From a checkpoint of a small transformer trained on Wikipedia: attention and MLP in parallel.
Each number is 500 + 25 x the weight over the matrix's rms, rounded and kept within 0 to 999. Layers, rows and columns count from 0. Numbers have three digits each.

# layer 5 MLP up, 1024x256, rms 0.0939, rows 779-815, columns 128-255
504482476499523492509490522498486481517456497496487484531489514479505527535471473469538530502512511504492503431512515490475528493504536520511503488506504518519523534489482448488510500523491488503522539524502481503477468493490512496478545486510476500490516527514498507515553527453460503523525535555522545467490454499484503525497506544502495509521533525487495497532521515499486455464506
498471508502542508495473478510477526462474531494496502470515491491474517491509543476506505490499543517490524524483508503543510541492522464427475494504563478492502468486520509520493527476502474525482499513494504437539490462496483500523542482485457508513517502491502530521467510497524532477490459484488521488475484498481509552486502479440506501467480477501538484487530511552471529510520
498475518507477506523461504482496495514494500505513510493466488501491532488491543483489458486494518498525455499513514499488508491516486507512510496486517446515535523532497494501512484496522532507505531575493501526510495513517508494486465483503533482481483485502521503473528536456504491521463503501475527521514542502526480496533478476478500528470484517517526519533484520467462487521462
530489493513482521530483496465482501480522488470473535550513483551508481488503518520480484458503468524461469524480507519458522520434543512506447504525493517457482501541505486480475490521530514508514495565515521512476428534490517552484529477488483532489485498490517494495475512464485472514491507478508473485506513521528549498470490502483520526498529535459487439480485509522558496494535
496503498517513497523499511533464490470461454471501532492479477501491543509513499496485504487501491513480516508505534474509482534495509522534522514533478457527525512464507522524512469493484484505514501498493510491485468515480506487513532515511502475525523473471536510458517464489479489498486497494476524495448522484530487485516455493534469493509528512495505526502500459537508505549500
472510491503523528526500485520548495532454482564513472520510494487509464512504478498527471491544453506519494509485494468504501502519529453542513521486487514470526519537507498500483508511477492487479503536468484442484532533517523509519523546491483500493505484502454492486491488478509476466516482521487506521523505485518512476504547468490454535485513512494511466482540528462509491517443
463501554489493498484445466515475466488472475508504468488487543455557527512456514516526468504486484473500507493521502516550494512536518516471522491502472476486475506513506497519491520489500493519515514535505461507477567532522477480506500456467518477511499525510504473532504505518531464509537461485478452486480488437466479503523489458523396518514475536512505522477468502534530482523507
514510522461474513505498552527468531489479469514485417533520442495472541491466524502469472475502521493538498481533481479474486501429504526518532531478471503487497488461513474487493553496503499487502513487536475560471507449489541481446496498507464481482533490519482471499507513530537514451512508495504506511478510517457465500554507481473498556508501515485517483489479517488535533506494
487520504495498496468500511503477540489493517506481511505502459472469492482490483511486494486454515539499515508517494479462477560468527493487527467522497475504493493453492492450511508505486478503499501495521493460522480538511533455515494530513471501508485487521505483522545482498520547518500490521517550515470483520470479531468487528527515472522487516492507541509535435491458508544489
488509496510495512512533481478517491485534485506504528513505492544458442490499494491463480438474452497483505521493531559534484482495525515484518495453517472489506436513521473511478504549484483450502465523492489456458489517565515508461503488501546517484537505512505529502490470510506442552542503515457513521517508515477482528504553506456494505512491532583489535486517505482529533516511
477503534502490531500506486489511558533494486480524502518505536485454548512512471473533485521504517486527469476498492515510511522477483515496509494518448502513506572477513491517526437475492538553501494494521486446507527495487473474563547498471498499493474495481482482516505501497510451532516501512510471478498500486491502464507500480471466518517517479530493491525497495516531508451458
443546497477498490469484506529503485487516511510499555515548498515521487497529504510497513508539452501539501531495521522502527496475468465503526456503465463505521517480513531460485515475522495466521508521524464526477471513525470539486481469528516503490475542499534536516472522541501477461512494503473505548551508539525468513495502535473425467467547500518508486531506545474536516487506
530466493463499507483527507461480534475483518536468530496536468425484456520491476502497496484497498458517478497509564518488468526510487533527482556493523488525512515498475488488486494506511521481483502458475508495501503511512498480486509442495480484500515447535477494501479513467499521558504504516521496535494480479497546487528477515513542511493487524462494514533499443504507524494529
468496505502516534459508526469510471432534532469472502547514508484530496443501533510498449478507512487533495487513544478480496481528480479529514490526475518513522541457533502503499430497512456490544459498496484538533545501513502500474447495544483519526485521511537506455499505498478466482423465468462461544472523503526533488508493501456501494496462504467511526489497489535500494511551
508519539467491494480483528527516501514517519520545470536489512562453485540493491483495601473519495491496522478480470496490501483488499521489490542532515499536482488479458502491537542513532487513459540486491433484521486491511531477546578502512487539499461488486488497497478490456490478499469507523483491488518487504530523470500477487491504466524517505455513529478454440491505491508466
491496523493503527447522509488520491522490516525510504494502501478453507494533485470501515518542494488505557443492428505497477531518494503454504485505548488475510521510501465532489448497493503545525523491492483471515453516520487512518546497501513511476479504467503458482449547498506512490515494532460471490490534511553513489554472494499493530488535521467499511465478494517530503526480
519541490554520481447506492531475458473546545473481506467491480522522452480503503479500483534434459529448494515512457537511502498525529498548490504532499497495515501498498488514494512510499486503497477469539517513509474498495518521510540505500471499490536480482493453510487465488457489514508495497544469545513481485487527513466472579475513513512488503503478568502507532537542536467515
470489515543503466529524494523489428507508476481493504503485474487488519443532516489521512514482504509492528513516468442488470487480514499476549478468517475502507521496491518501452457472481461523529477492537490514507510492515544546498535539484539488553518485521509458491493529509485488477459497478515471442478479503504467477495485545469490533524513474513519495482507537517488480456536
517519537516506534467508472490508489495503519493508566474557476480525520513485496507498473486473496461557503499489455480494463506484469446554526500478474512457479509439498508494494489511520487487486489516498506505507508537483503527476561513451527490493493493513458463463450437513443482507501508494518488514516513510521473514512536524467477525462502527509500476506512499490468475539480
496483488466471523457483544488469525461454462492501479506454498519480497497515482502465488495517517511468485471511497496494522465485495434511503552477527482522520486492486518508477474517495479565529495466529522525502499461487539512508461473511495518513523504473533514459516534481493493489503519523478491527496499505523543451518522514472531526479532530513496442521530514482510482529505
507508433519502499554496504496515493453508495471500506539494507491520497480504489508510499531469486489485502451509460510496476512508512497538503476538514519512478499503525509501534477519465477499472494530485522493504480512515465505511466494527498499511478506460512502472490481510506494491511502512496508468510481516476506527496483498503499480474497502489469473517484464505453534497475
497461490495525456475503463518526457541499521459522497556487486532532503454538507557516486488535499505527510474541460473482524503486497534488536464507470506458444467439524529503500536476470485480511449419477547481473520489480504510449529530518483545495473521521478515512489489536507504494536515500497484492494452478510534536481521548466535512513516525509505512530497510517529464495494
524481505502498458466525523532534500541482480440480497567479505463477497486546467491496522501495476487504455498509516498506498471528524499517567479518502514519483548453512529497498521506472468503550504478487482489500486537525485515525505486523479524448526542511476506512530450469491476445522504496517567550520483487494464545493556504504513450510531491475498554498487494530537496493493
524480533509527515495505497493528529509518459519482459504534496481494448541502524513507505477504455505543496520492500513521512513497521506515529508509498497480472531505518514502481524485539509529532512488512466491489481476505535530503489501526522456519466565456466481449461461516518468465465485490571495537471502502500479516493481481513515495472526502441494510493464498439471507510508
476489475462497505506496527497495469545518515494483499563481538504436504504503505469471500529486494500508527502539528520506558532547464555461496552499499467522500498528533541485519506498495473485513507500482486419545509512553476485513439516534510500480476484504471557491526517517525468489485527530456489476510529489490487499512491520494455521527502479500486516492478481490477493527499
510514487594477466515532492514497516471483483495489510535468507493518519461465465533507477499501501491512506519514546496480443523509496492491511529501482527578531530506497515516506486508486550465510477496525492499506534521466470519474474531517488511560563475496514551486469544509511492468489458497512514463479541526495520495479433522519473469490466480468497520490539560475501497546507
526501513473473489477507521485514531506537523517514529497516493545456452443493490522523503522496521541547476500467494547488487532541518487514523520448470522477524500438502541549490514548534543503496467487519494511496480478509486478510500523484512502523469481531493537516514491486497495576536469464494522549515504531496483495457452444522514485527475443497491496514502467519549503508478
533484498469432500477513504505479492512507503469488459497491513553511546484523485535484537516517504512535553537480492500550492496517492518482497454492448515521494467512484509458484528515494480461531470501536520504493494487484524521499463480442520513501492526505530528526541516498463473504508477480460478474516500525509481490507498475501500461552484500472451483490495466479489492497448
484482448503523505483478492490507494513503478459490498453474505515539474466519451511480504511543472511525533519519514580495499514544465479473529473512489474511478524544495507466459502515525527494478486464509511516519506509514539515504485480497475547507503483538528502474506502516477550526482502513518522529491502494499531525487470498544527499484494469509491531493529487547531512485486
498494527489558517477517499471498539470531512473491515465473544499514493454557538488504522444495539472512531521510466517514514511509501489452500472470502565488546513509466530493503461477511506510517491478474467465483445515480468527530526503456493518532543508498517470540498496475483475487517444486500464522488506554508519479493501520497522452493504487486510478470483525533489521486493
461503511505489514512534522493530499502483499475501531515532499520486507467510514464461545557505504490514497485479523538453487502521524491540474508477493480535450480518540500468514507448507535488517509506481564470532486507495485532466479503515511462505452523525491498550535512552505525453511462493492509490465529491514482524512486467476521519503501488505507467523489501489540497517458
481498484536500437462530510501507500493505509506483488492505517496510506494510521534499498509476497550499490515501495480547478494498533476544501501510493513496527526486475498526482539506471478471517488478499514525473486537495457489496548562452511540503482505498455502521488472495518490509462525522513510526515469492500531487442508454538515449465502465511477520546479525489521450531496
468532465511469460499455499509472414536492497492547483535470467530515469474469481512457540496509534498478526536486532460497525534511493452475514517518508512477534505459513518524498501549513424526521475526484513506528522495511510490494508519496530506512494476525503468468544477482470523473485522514503539507478466518520504449498513518496512505473512532512512485526527496504528482487460
468529527468494500523512504492490518476518484533482503527546488524440496533480526461492499497536528518487510544537502492493487531505462494501466443507471519522501475538507484543501472485528514496502463457457430500535467516524524485477496520487502474531521521531578493489526453505523467501493464417499494489514514524466520514515458550470459494478487501476494439503494520486485453502519
545530445510484452518491517472540519519498517527518516536508502479535489480478470522495514501468515497493499506472497467512534481463472540508412477474521482520492544473528488493518522503506474488472481487447495530525489536497457475484429529487502484519484506527486523497474532515511514478488505493511529493482492500521513521488477499501506482495500463543498497491520526504535472460532
505520499511432522516534476492537486532475458553493516516481470504544494498473450513521468514477490514496480522522522501508548483537490488498470448508492499522529489516481497515479471505487525461527524507504457515430532515519466518553530506497481523493554471478472514513477504535492494501515479503452521489511515578493456524499496488535512475527521518521457493500504503501490513551552
477457488492526517494493496518496503530514457500474501576505487494491474540503491494571467435490504530488482511533480502482537504504484514549465482504535511523532491510457516517465524496490501488494495515481562484530479530525480508520460499495457506547464530512521452474517472533496465533457512489442491478494494493496552507499539506438554481561483505492456491511509475510488511522524
# layer 5 MLP down (transposed), 1024x256, rms 0.0908, rows 779-814, columns 128-255
469546491481461501520502487466473517523507474491465510492512490498516504484516545467481512515543495487488521435486460522529525495537464455510510520478457487480479513539491497455487512489526519530458527482503468493521480502481504493481452516495520502533575473503505509506515454533490497516484504537498477535471506520488531496531488490492519489527494555474441511539514498478471522497480
512511529510503527537503477516521512445512502495474528490541510499491484498473488511474467453504484517531465511490495497548485463501485524492548496549478528510499543491487441521482551529507475488481541514441512546493491512483482529484543514516481473503484478509484512458441484498500502509495497436487555482491516524523478507520481547553501497507452479463520525519494496505494517518529
503516496532492478534449483517501523484542494531482493448472511511512496499460519446504499510464502474497522518501495469534498537505460534495500501525492536511552489454506505490497512495506506538558509498468475509459492497524499467449526480544503536545487483502499486484507484476500539506498482488526458488448480491466486493511469487489451484510501471516552484464510481518529453474506
524511529528502464510468532492459507502530506525478529525489489522498482506501504482513454452501507542505487485493500505515533474438521524484479515490487522558472532486489504477487470553517520522479501476499482486521473535512467527511478497464492485538470548482498456503477492495527463516481509509505504469477483538538539491510489510497497546508526466502451519533458480535478517548489
547517507507487467504505540494493521528487541477544534506473507484472470533496484468491496499480460519590464530495488490512468491536496515495489470485535523489507477518513533483487483486473491499527479520490483551541504499486486496478467527483505506523515431523501498503471549512467482543528502483497524487526497511542532507550467466479532501492484522508505510499538492482512483519476
518510562496503516501484472478532544508492522480481518513538496446467496506495523510514497474505488502508498512486501558454482466489500508476506476488500490489520495510483528525519456520488524533535572493511493481528469518462524486497454467487474477497488533547507496467527518499486484563523480483490491527472476498493521486536483507503521464479505477480513530528496505499517488492416
507485496496491514454494556501520496459494481523495510493518458553516480481510523528535489517490484549519480499476486523471478523487496469455489473425540489542474547473497536529502477469496483496498504562505516485474521504484502488530482512488520491510494505496521538495480525495477501488550487451520466466554491485462494520552496486472516489494483474476512457507513446539488497491505
494507517480463482475524518516501484476498516523479515542479494441520520525535484506523506462480527463453549446439498529484553521462506474496490541489531491492504491491508477521535445448480492532547472497488498480495523523502509516488527493515526519458485510489503533465529553499492482525533494505501534520535483497514511472492542528467499479473472481531524483462507468539545509504487
492515505504498512507510467504516559506500515498506495479511512483520496494495514542506521489493528491519507499479491510514466496503459544496517532460514535477458538530462480488502486471487502541460500476507498487459496493541526489469503519483511506533497530485498486523489520493490493493484468466462520482546516496428490496475520505486490536561498497504503502460531519539527530477545
496513514444509472484537505551481517467478551518513477488464459499519555534468484533502509530465468510515509530517470499497516495475498496464555447503460480496517496502453505511467517515488460500502463520496497494518487534521477546492510567510482488525505506510502510513514484515485488521492486493455498516493467514524459468538530525522508502514474519523446517510490499527493507485487
463522459528546498536425491478517527494518507447479518473475573535505496476521501458466512440522503494537485484477498521497469498510505530517487500496465512539528486483481472474524502513529488500495468496502458459508540479485488489507507467474469466511497512461525477524478515516532561512519486501500478515488513468534503503506490501493502473511480539550489521490534508499510498505497
495480531515521483503502526503493479523462505486512536511522528470528494503530488494467514496497519467463519504512489484535521513515523480447542446491501498498489489474463501491462461517499494493525463442550533440500547492494500491457520495501552508514482441548513560531513519470507517505524501542518520540495464492491438494460502504525481511488487504495497512525467488502535498481469
486483511486458486500458509479514506488507502519488473561548508507505512515474515493502509512491537502451500459543530499475488533495466487507470488533510505495514518514491472519488460551464523494513485501551508490467513531479542536511513484526508467468464554494490514517476510523464506495502509511480488452455481481483480484478458493474498528500542501461497501490519565541510520498511
488518498512514481477516466477479485509507484500487526475513475488429472497520452494495460510514572483489487564498517461501507486522479524527488483495480529521532504491534530498484451499481554496546501512487514485495511489498499512516508474533514488496502496476487492529526460536483518496500465499506503490487470487522456481473467492536470541453497501517503504496478538490524464512487
493594538458478464532459503503513481473563504512506495476482537526482478501485489588537495512522486454498467510535503537516472493498474505531494523492497517469515505496509513498486525503502547522530486511471494497492508448504486514494562475498474487502472529497477498514463498507451514526509539542471522481484481532478502486510451541507450487492495518491530511489553510501493509514511
507534511499520493495515512511508474489500530529461469546502501536503503450549489512548478489495511522501505464504491528504529506457528511506482469471505540532472465504478492532525539561510505515492508551485505497463530490563513492461475489484465491518527482479514483477532512498538435500514507502467442496519528468486502468552484505518520506509517477500524502461459458460503551491504
516473505484503470490493535504490476489582523509504508492468493496536495479497497492514472479493490527493529516515503518520482517507494543514539489527469514481448514503521478487525510500476489488534483514508487522511493455488487534490526497470480505454534498454508421519508484506491452472532515521534461536521458490510465548494499503512506500494503491489491538543463514547490535514539
491496471508532533542507489494515481497519522534505518520520528543508483509549534518493488504516483431479490496459498482528486506443472513546525475497498496479495518503490480585528532505519510519466488517519495516516460515522514487489528465503503552480451505500515471467498464473562529524472502515499502529486493492498477505498482466519510522490486482529478507532522524493538513496529
494528474496537522518464491449524522521504487545522524503511491503489474491504484493481464532512461498528492510470490474495481475519480475519484503489450512498475469548510439518509524515526517478517491476536448488527513480570486497484514509494507508483507543521467505515511468502485488491519524504511512513512519554514486501460459504502494491508476540540491534503497528508503536478531
531538537486494490490495523504505540501469486514559498525457504509518479520513516517517502505518477445528516507511475476511522454508487510499475558548495532530490504527451517447529471511532525484528464499512476502500497485533470493469500521470490515447510455592483532493499452491538504525504492477508507466511525536515495456479492508466535487519512475509505498509481480496533527452459
525542500495535493526494515493493511492506484501500484466473466494524499489565503507478494513524502500479497445459481511495504510500502452493512503480493484516488519536490507507487480518506554468484481500474571474505520508515501482533517531506511484479480484458530534501481456529481515526517485489521540551532467471493531519497533511474519457500484498498443519466536489476503501491488
512521512475510479550462527478532493497501470498498505522479471516442505508522529506508513540506485518486495469476494479479471547449454493504504515511445469458473494492459496469495535496512511502496503492491522516500510446513517502501539480459493486517502511520488507513479503543490527479481508487524488443497495507477457520522453547487475544510474493497494480497513532524479491490545
437473502497536497527468489468466496473502556488529488515499485495523465513527492507469508451477507537534543547499510535472508437482513510492532493507455473479529527478498494496492529534508533501503468501516496484508499540504515518501499470535506456502511534507503459528456495490480483490500494518481510495509465506479468482501494488459533499490479475467507502490534501523502507465579
512502539450496499533478509497475498501486496473511450497505513504506490533488490504516520527573531520490527500494528498507530514530501531505483488495488463536523519527509469501512509484508460487474510459526489503480512462502525499476473454493486451468561516516486504493489533500543496509518451443511495467521488458467483512551448516495504522494518501483470479466501454450506574477465
486515534506466482506534536467529491492499503521446518522477471487424528522512441511492481487503567485509472506504539514555546529511522514497517524513501503561512471516508540485540475517493486467505541492476487486444543522457442472493456531494510512507524509498503506511525472479451490501512528464506539548462521479509486469501505525494466462517493484505523524515480505513518481526511
493525521505513476518502466501470565493492484439513479497531520493494500517506452533492494499514487480468493516519529500482522494488496500521495525536484524483512482490510517488533486478495470490529522482480513502477490494497470529507525462519476550487498532499486484498477492477508488496526465509527491498459481466491508507514527445556486510501458459512519512506520501524482461511520
549510516503542511493512485471474519483478518542510522474531470507482483465496467494507502497479515518499521491530467474503471514503513485508541492469504502518483505480479495490461492531460484538553448489490480481533519501464540497465529510489499481511465463440502479572513499509533450469496505534457531468485456453504479417500554541481482483485543498517489485482544481545491505525513
552504517516495523514493545537518487485506503505502474502463533444490468506491473504500420499532499495539484485502495503491544494456511498506504529525488477491511507512509484514522494511515526482506528503474495535514496501543479486515457495507507484470518463502511497528510450540503498484485541467514546521498507459497514514502492510476483457551528489517490481484489482515494518485551
467476459508538451498466477472504540509518524535511490476484484464523501485483481529506518521525480536530521491511494481479496492528547508454549516496489493484530544489504514530483513491505494508501478496496507516441452514506474443502496551547492500525515483512490483456493486542498508524477486487521514477518521468517513448483493467500494503545482496510516495526486506510509536570459
499475486462464539496495555486501504472502486504515514505487477550506504537471485534474512467464526515503449517489500498523538482450486469490451496467523507497478490518484562525514496490522489491471521502518517494531596495460455490513508481475480502437521490541483497485474481480493458504502502508513525472509530490514500465502546429486537487477495486505525441493492490531459477522511
556488504495467532497498495541491509505491506509488512509482526493528498452506492496511485460494534511511459482530502487465509516508550456461503497505490491453456490517540473499501480518531461523523500510467429482522473496549501531512521506514482491484524487502514536488524484500525458458510527527501492513519491508478483487462543499453493491467530468465523500510494483542489467543490
511485517443483541458443497568485515499451506499525513527484478508530528481491498520504496520514481461503467488494501459470523479518513462484487536465500492479520468484504533445494533451509476475458503475506493487528475518513531533466495504489504548506475480548533497493507556504526477506548508496520535490515490523496473462493509512545541545505510526505485540510513450509487523466505
471491532500508524552531447462540509536469508479533461526514474524498485524513513493506525504507524485502526488566481483488535570508508510460504461502491483478500513472473537474494508516485473518485491479515519505488476514519509511498463534493483498519497504492505509508524507488519487500472507510520492510470477487502470507509468521473503519568529507512546483500477505474529485486511
483523538487481519510503508493489554481491515488494510532532558479485527487491472526483517506500521495532494489494515503481460526500475489527499484505491492503510477474497493436502517475496561507465467518456511500545526513514498498486499512548500478525508472511519535487495525497497484536525471526486535451510494509474464470447488499466504518471505521420532440464516500519476512505506
513499488519464513456479527471508522540486532492523475525519479490478480513471532501500487496475494535527463498534501490527490485509512527535504468480492506519462463555453520492489471512498538465527494515483469522522478489525527537484481505500502528476540451573490501481524527543511528530482473501549489496497444518499483506491520545520520524489525511503498459512477512509488483475462
519528519517507505539492472483534493529524494511472525520500453481505542507528462505530498528479557463463458520531484519494518496510468505439484491501519523516514520489516480523478486475530491520512517460513531524492507547529522529521499469476479553499455477502486519512503456495550502503492485544519521474518479536538472506462490512511468494490456475499508506493489502499566482542510
# layer 5 MLP gate, 1024x256, rms 0.0959, rows 780-815, columns 128-255
491512513482472478485459501492473499523495515489493506499512544475522479485518497479479519495500521494487556535460504531569521541461472530506519489500518526483537455485535537509529484513493512493480494499535463495538503477490453486476523492451519538539495441489519503496541501458473486517480485524480498528481538496496485539524490448463493512493545529592453537498530537511533533503480
499533514491485512526434488496508503508533517533479541487451545485503537481513465483534467488465473477535522439505494456534512506563497520465506527509481487528539514515500534509493453531521520504508533523515459506498492505553499497513522422461490530489492496466514533510495560456526455514453492536508486532532520527508448509442496492549433518490488492472540506524493504515488488535495
538471520519490511474494497514521469497517478492512523548495457494488488503506519487504542477512464487483505478482484504520509460495468500499511501533460483461486535498449469520482521475462513551541505521493466494471493495513468526489545503455527506458504508503456487494477508514460492484545526483555495523536475523520484486492493511493452482473558542494514494515481520488485520454484
509466490510515457505508510511554515512493522534482471517465464525510505541517510501525475503447498512516491511554514524516476485523506496493536506479523489493481505459500538507491503454460603481511521506484487516460538524506512493477501535455508486467503528440496481488455482508512503521534521505519509519507550483510453515489495487518470525556504530552509516459503526510502504541503
468504448550510511493497487570499498529514470475475501514433506478505517533543494457501470485474482489495498527456487485468511505516516494510507482495481468503511488492504490499506531472494491462506517460550494499482525497506488501469504485521463538476471543499501463521447507546496492468494486483516500553473503515465466565545487492461506517554476471495522491512524478522474502522506
476506503479513507499437524490518502501513554515494503474509482493495478491534520524505501470473490519513514479481457540591512521498494518498523539474476485497505488508502480517502528506505490532481480471484500537479537529509469493499508449478479481465465474517486554489495509521524513532497422522495465524500495496483486494446533505523493487478503500532516498500526535499533510497476
514518502494514496469455464472486491459546524552470486446507493524506482494498520477512471495503503536473506478507530504518441538489486504520522538505509507581485507485446526544487516525512538523470526515452538541475520482534524509478473482471461478484525495491485536494517501491495491528462485481535453485479485475507484509434514445512490507510520546510465494502495494504480489511497
501460528442477494468490481511526533515551487535449539504505486509460492499513489483492516497520512482460501504526508511512526494497502479491566505530517541479491523471448519483498473491494459506546494464479456503504505502542522471483498445496526539533481451516528499530465484498531517477524524492527527516481506514524489536468475555474518491478490492498503465549468505496514503468520
494481527482502484485468534512531510497501544512471505496468486533478531522503477484500468471515456486479513501546512477508495484491519477518526516500455487458522507493512483510488477522503521478486505520535532539457488504508528513520533553472490529510530501473430507542500484476507485505502504482534506559525539528484452474494490525544518504474457490469482474514460493509526507494503
511523539483492519496491503493513491506509511488486484490502501485497493521470513493459525532552522493546552546495516525472467469490459454491521529502460454468520495506520530496496479490489513476500487539468491501515485503508535510480496456485505521467481496526509447530510535494454513504433497475467490480500517477470501482495514525519475504484485514491480504466462526545484501505502
481512450521479478494491510523507497490522465541536469489445536529497476452500487489477500463518500503515462533509502512504536525475528481516498528482451498513555524503461474516504515497451511494523509492471491520489483471513536539467484493480476500504505507515498511530492497555500509490490510494521498517507486526481476502499485501525481475491543568514475498515535501517552480487505
461527509478504506477489504489506538458511507497475557487508519486538529479495493481552516450535516484538502498468513528530476519548475493512521501500454510512503523490504521509473485500459484500517530539498532509481496470551463488467524474510483467488514480483524472498519477530495534495476477556519477498499467526503516524498492489506451455481552520492466489504502575525454532537519
508485490477519460493477499521519432488469545505486536527454535476499479479497487524506529478492504511459506506484477524529546480539534488474518488503529498488512471499498489454483503503503516499510523489518484520498429495539458514484535492495491536507523512483509482549497512510529479519498436502510490516538472501543433479473480548524500539470484558477498498521483540562539504486457
496499528488479486527441510509448443489457518513498468527503477544520448459523455515489503489486467478503536486500487557484514507490542521520548500510542480470509509445496483523517503521520532536468519488485529475551491506528464476441496506489497503486480503467527464486505550495502466499529444483480475511475501531437488513500531490502489484514496550501458542481490474546538509523481
504527514493534488528435482457466501431578516473438497460497514514489524476526512501485544498492504506473490500486538492556506448524471488518507528523494492505521507505485495499535575452507531498524477494482491497510468463513491493533513493506451506504532454481535510526460499506509546503543478482532505547462486490484501500465487481497492485461514515528498502509482514569490517506517
479487479443522529501458543475496527511483506534502515495484527527511490497535483522495472475553512436511542514477476484486493492504510494502505520483506508489460503474471511508531492496475535513480494531477490513496485494499493496484505451458501539502494448502516496467481521500525499512479497501482503500479524488518477508518489475520486506496518502492461492499495494489513529519496
514505477510452499518459530500527512471518529512535530466473454496485538505539470495504533565518507494509525518475555527486530471537447484536530516509511475539482502493507557527507483485426536486493524537476524537499499494501477483458489481516504528494517493507527544510525478503520477503477477470559510499508525493499495519481495514502446498516557503524463565517510497497533515506462
551530474464516510491473480497532549479541517515432496508494497533504470513512492528542533522505516518473556501509526506488481484481534487499542517475528494491462505493528492451541510501499552532502487473505485483489443466486524529525505454501533486486493480466506498496470510501494532523482502533507481487473514531515501517515472453491534504509486513506523536527501493496461510534465
491465499472527523473494473483521490499459531514514505523484501488501516499470454509494516472525526492472486484498523514504474476492473499472536544481521499494506524488481499466492491511483521535481505475485510492503505519514491487511513464510516546532465482512467485474497513505522525522513487535522499524509480528505512510477491522470518482463494510505471491513482503498473529488495
458508507498505470502499529530511509523505509521479503496502494482515527497491467493520495475459532503489532518458487492535484487474502524503533489476555501473512515489468459506494474485438503492481513465531469470496492508493500504480479479450494499532491544463502505498489527526495479490497481529522489494519481470499473478473542495503462543540492511527508504509499460485497474488494
492516493502494460515462508457500524443525516457491502484492486516461545512468504505497516509522518532511530528504505533447519525511525554488477504531522473506480496527476476464470471490485509475435506491554527538525523488517517494508487497474461478515493523471509486491503472528516502471476519554538445463435516537497455546525507449488542512513476526457471463499493493548463526551540
475535530501504479463465516478507507481521531505485486442480497509474517489508451498485495476504514523537559449509516502477500528467487478448483541539515507519463520495468524535488533500497468502488485521494476532486516520545508504483503507523484525543539488498514521498504527477520500523442461526508475560482559533461520484497505549457521473489537539489502450486496540513485499504527
491522486492507503515491525485555507472535496486504524497503495490537480472504504499509493565527470481480512529475501509460507461478487505512505523526506489496481485469492477460521448515458524494486493555481475498522538523502536512511460506511518525459501482515521463531536498515524509482460527491489459518475515514471468495523537522535506520507435530485515530477485536520552456493529
553500501490496510545524519523510542529502506518477473524463514470572505497482511550513500517497489491496504491516492455565503440524487473458516497492507513518470511477499472506501530483517540512504510524505478543485509454499464435446446501507540526503441476502507482512501486488552525493499505483527523472510477472499514507513494522479514485512509475532485519529466559489504528495499
501478503481522495475485517498531489465520528521496524483486498501448505516509497475481501520503520499490528508522495517540540485505480497487488518504541484484498526515535470487471501492488499480434518522469489490534510475483482522507478510528477521508514506499520503506513502540514484513476469505487490495517553506476467478494529543487502515455508542510526480505515525510503506526498
497568500520517485518483505535505490481530496494474521526531483471477511487550496481515504523502507498496466505497513468494493482534491513486530499517480515542483527453468528501537531444515486550421510459495545550499481491527466492496467474541504515517510528480493468537474542507471469491498491528543478505496504487539455543464500509467496511516475485526490506497500516499502513507548
523499482546544495495508492538502514460520521491495508480502484461477514478511492472525502475513450493478457501505465526508477526518480435464527490512499540507511508483523431469494515506502485540459527501540456503545514453498471496520467470502497466509477474505494481506479464517501482516542492492553448492488500535453505543495522528489475467512472473529492485471490501515519553500532
520484489475491453468489502478537485477506500545497474513513536493518532503514490490507474529509497519497459495500472507493525477483498500483527488523476487452525520506483502519531499513499499460469523522512502517482524505502466461481530515485476509503528529442489533531498483504501475493462506494507510478541558442511446522468493518490462488520504531521522489534495504520481486527514
457448508521531477491456535532507496471497480508499472529507545539471542492526576498507496506501465507530480459496504501474511529509512483511540522569515475498465533475456477471496506489486504493486507502556515474540490479525495472516516491527468495479492496495475468491414505514543506486525498506510495488506508492484455517449507463445478496490514472521497486507509478511531549510507
509485475533491485568497497504518462492492522481501537473464467516515496451509515457495460473490455460533524482496531461530477530491512493497481526507492474516492494477542526485500482504485510479528500494498534488504533470471469474519519477524499508506530500499503540510509505495527527509475477475529476519463508521472559515503498511499465483497515492477495487532484509486484473516534
502500467513534537493500480494480452503508534530487487473495512527509472515461512529485445510479469502470505580476511516527511542501515471481515526507487469444542495518543513554519485519512501499475460530532496506451492482497490540503595552491497525486573491501485457517487499488501484503501486514506469466513481494472478485469479486540507538533515501459498500512513507553500531516537
498507480480497502503467519496485517495562524483504496496490489488535520505501462450489479527537487502576537526500509490470498491455476490496460534522499466492497531479458513503527512565497490492500507503518490432482514488501504505491525422492540511515483478487472482492506528466499571514471524474528495525514478519537501511516499510485512528515469524505495553539529522533469519520494
530518519491533505521494499511534486521515506513530512517437454495486512490489471473476497487499447451457501537512496505518459483510478540488507500481476515509480472485503443512479491523501511489513466485501519575497463455561551502444512476519482468516524528474485505485522477526497476515506483448552435496473520536504486506494505548491521509498507510537502451483524525537502490483507
520516494428501475519499512502542522496475530542539480495457528528472487528506546501518474492504492477495509552470468476498461492534545463461471514489505509511509452495499457538512543493500520470510469496523499500493486492509514534469528508505487495491478474485506525487491514481512505502496468524492459529499506489501479507525515509486491489529528537520467517479507504528517498513513
464497467492506490501494537498509522541545477532521480497515505487481473502486513505497517504494470471505511508478503509525534482549513511556494524522536501492500509518489500482541513558473505511486477484494454502466487470484451483507521477449459565486461493500522487539478476526492480496471470474521478516526533496523462593485443481457518551543513484528515517559544542534551558521505
484550484506502495444468490525469511497522517461463494477477482502467447540506504499530500478458492474468504475508509491517495511514501508510491455509529493507475543479515462531503544481485501516504482476547530464499535521545494530516545486496488495490532509495498477564512464500511522481515484524515482523474462508481528503457523473497509507508517479505452465455491487540508552450533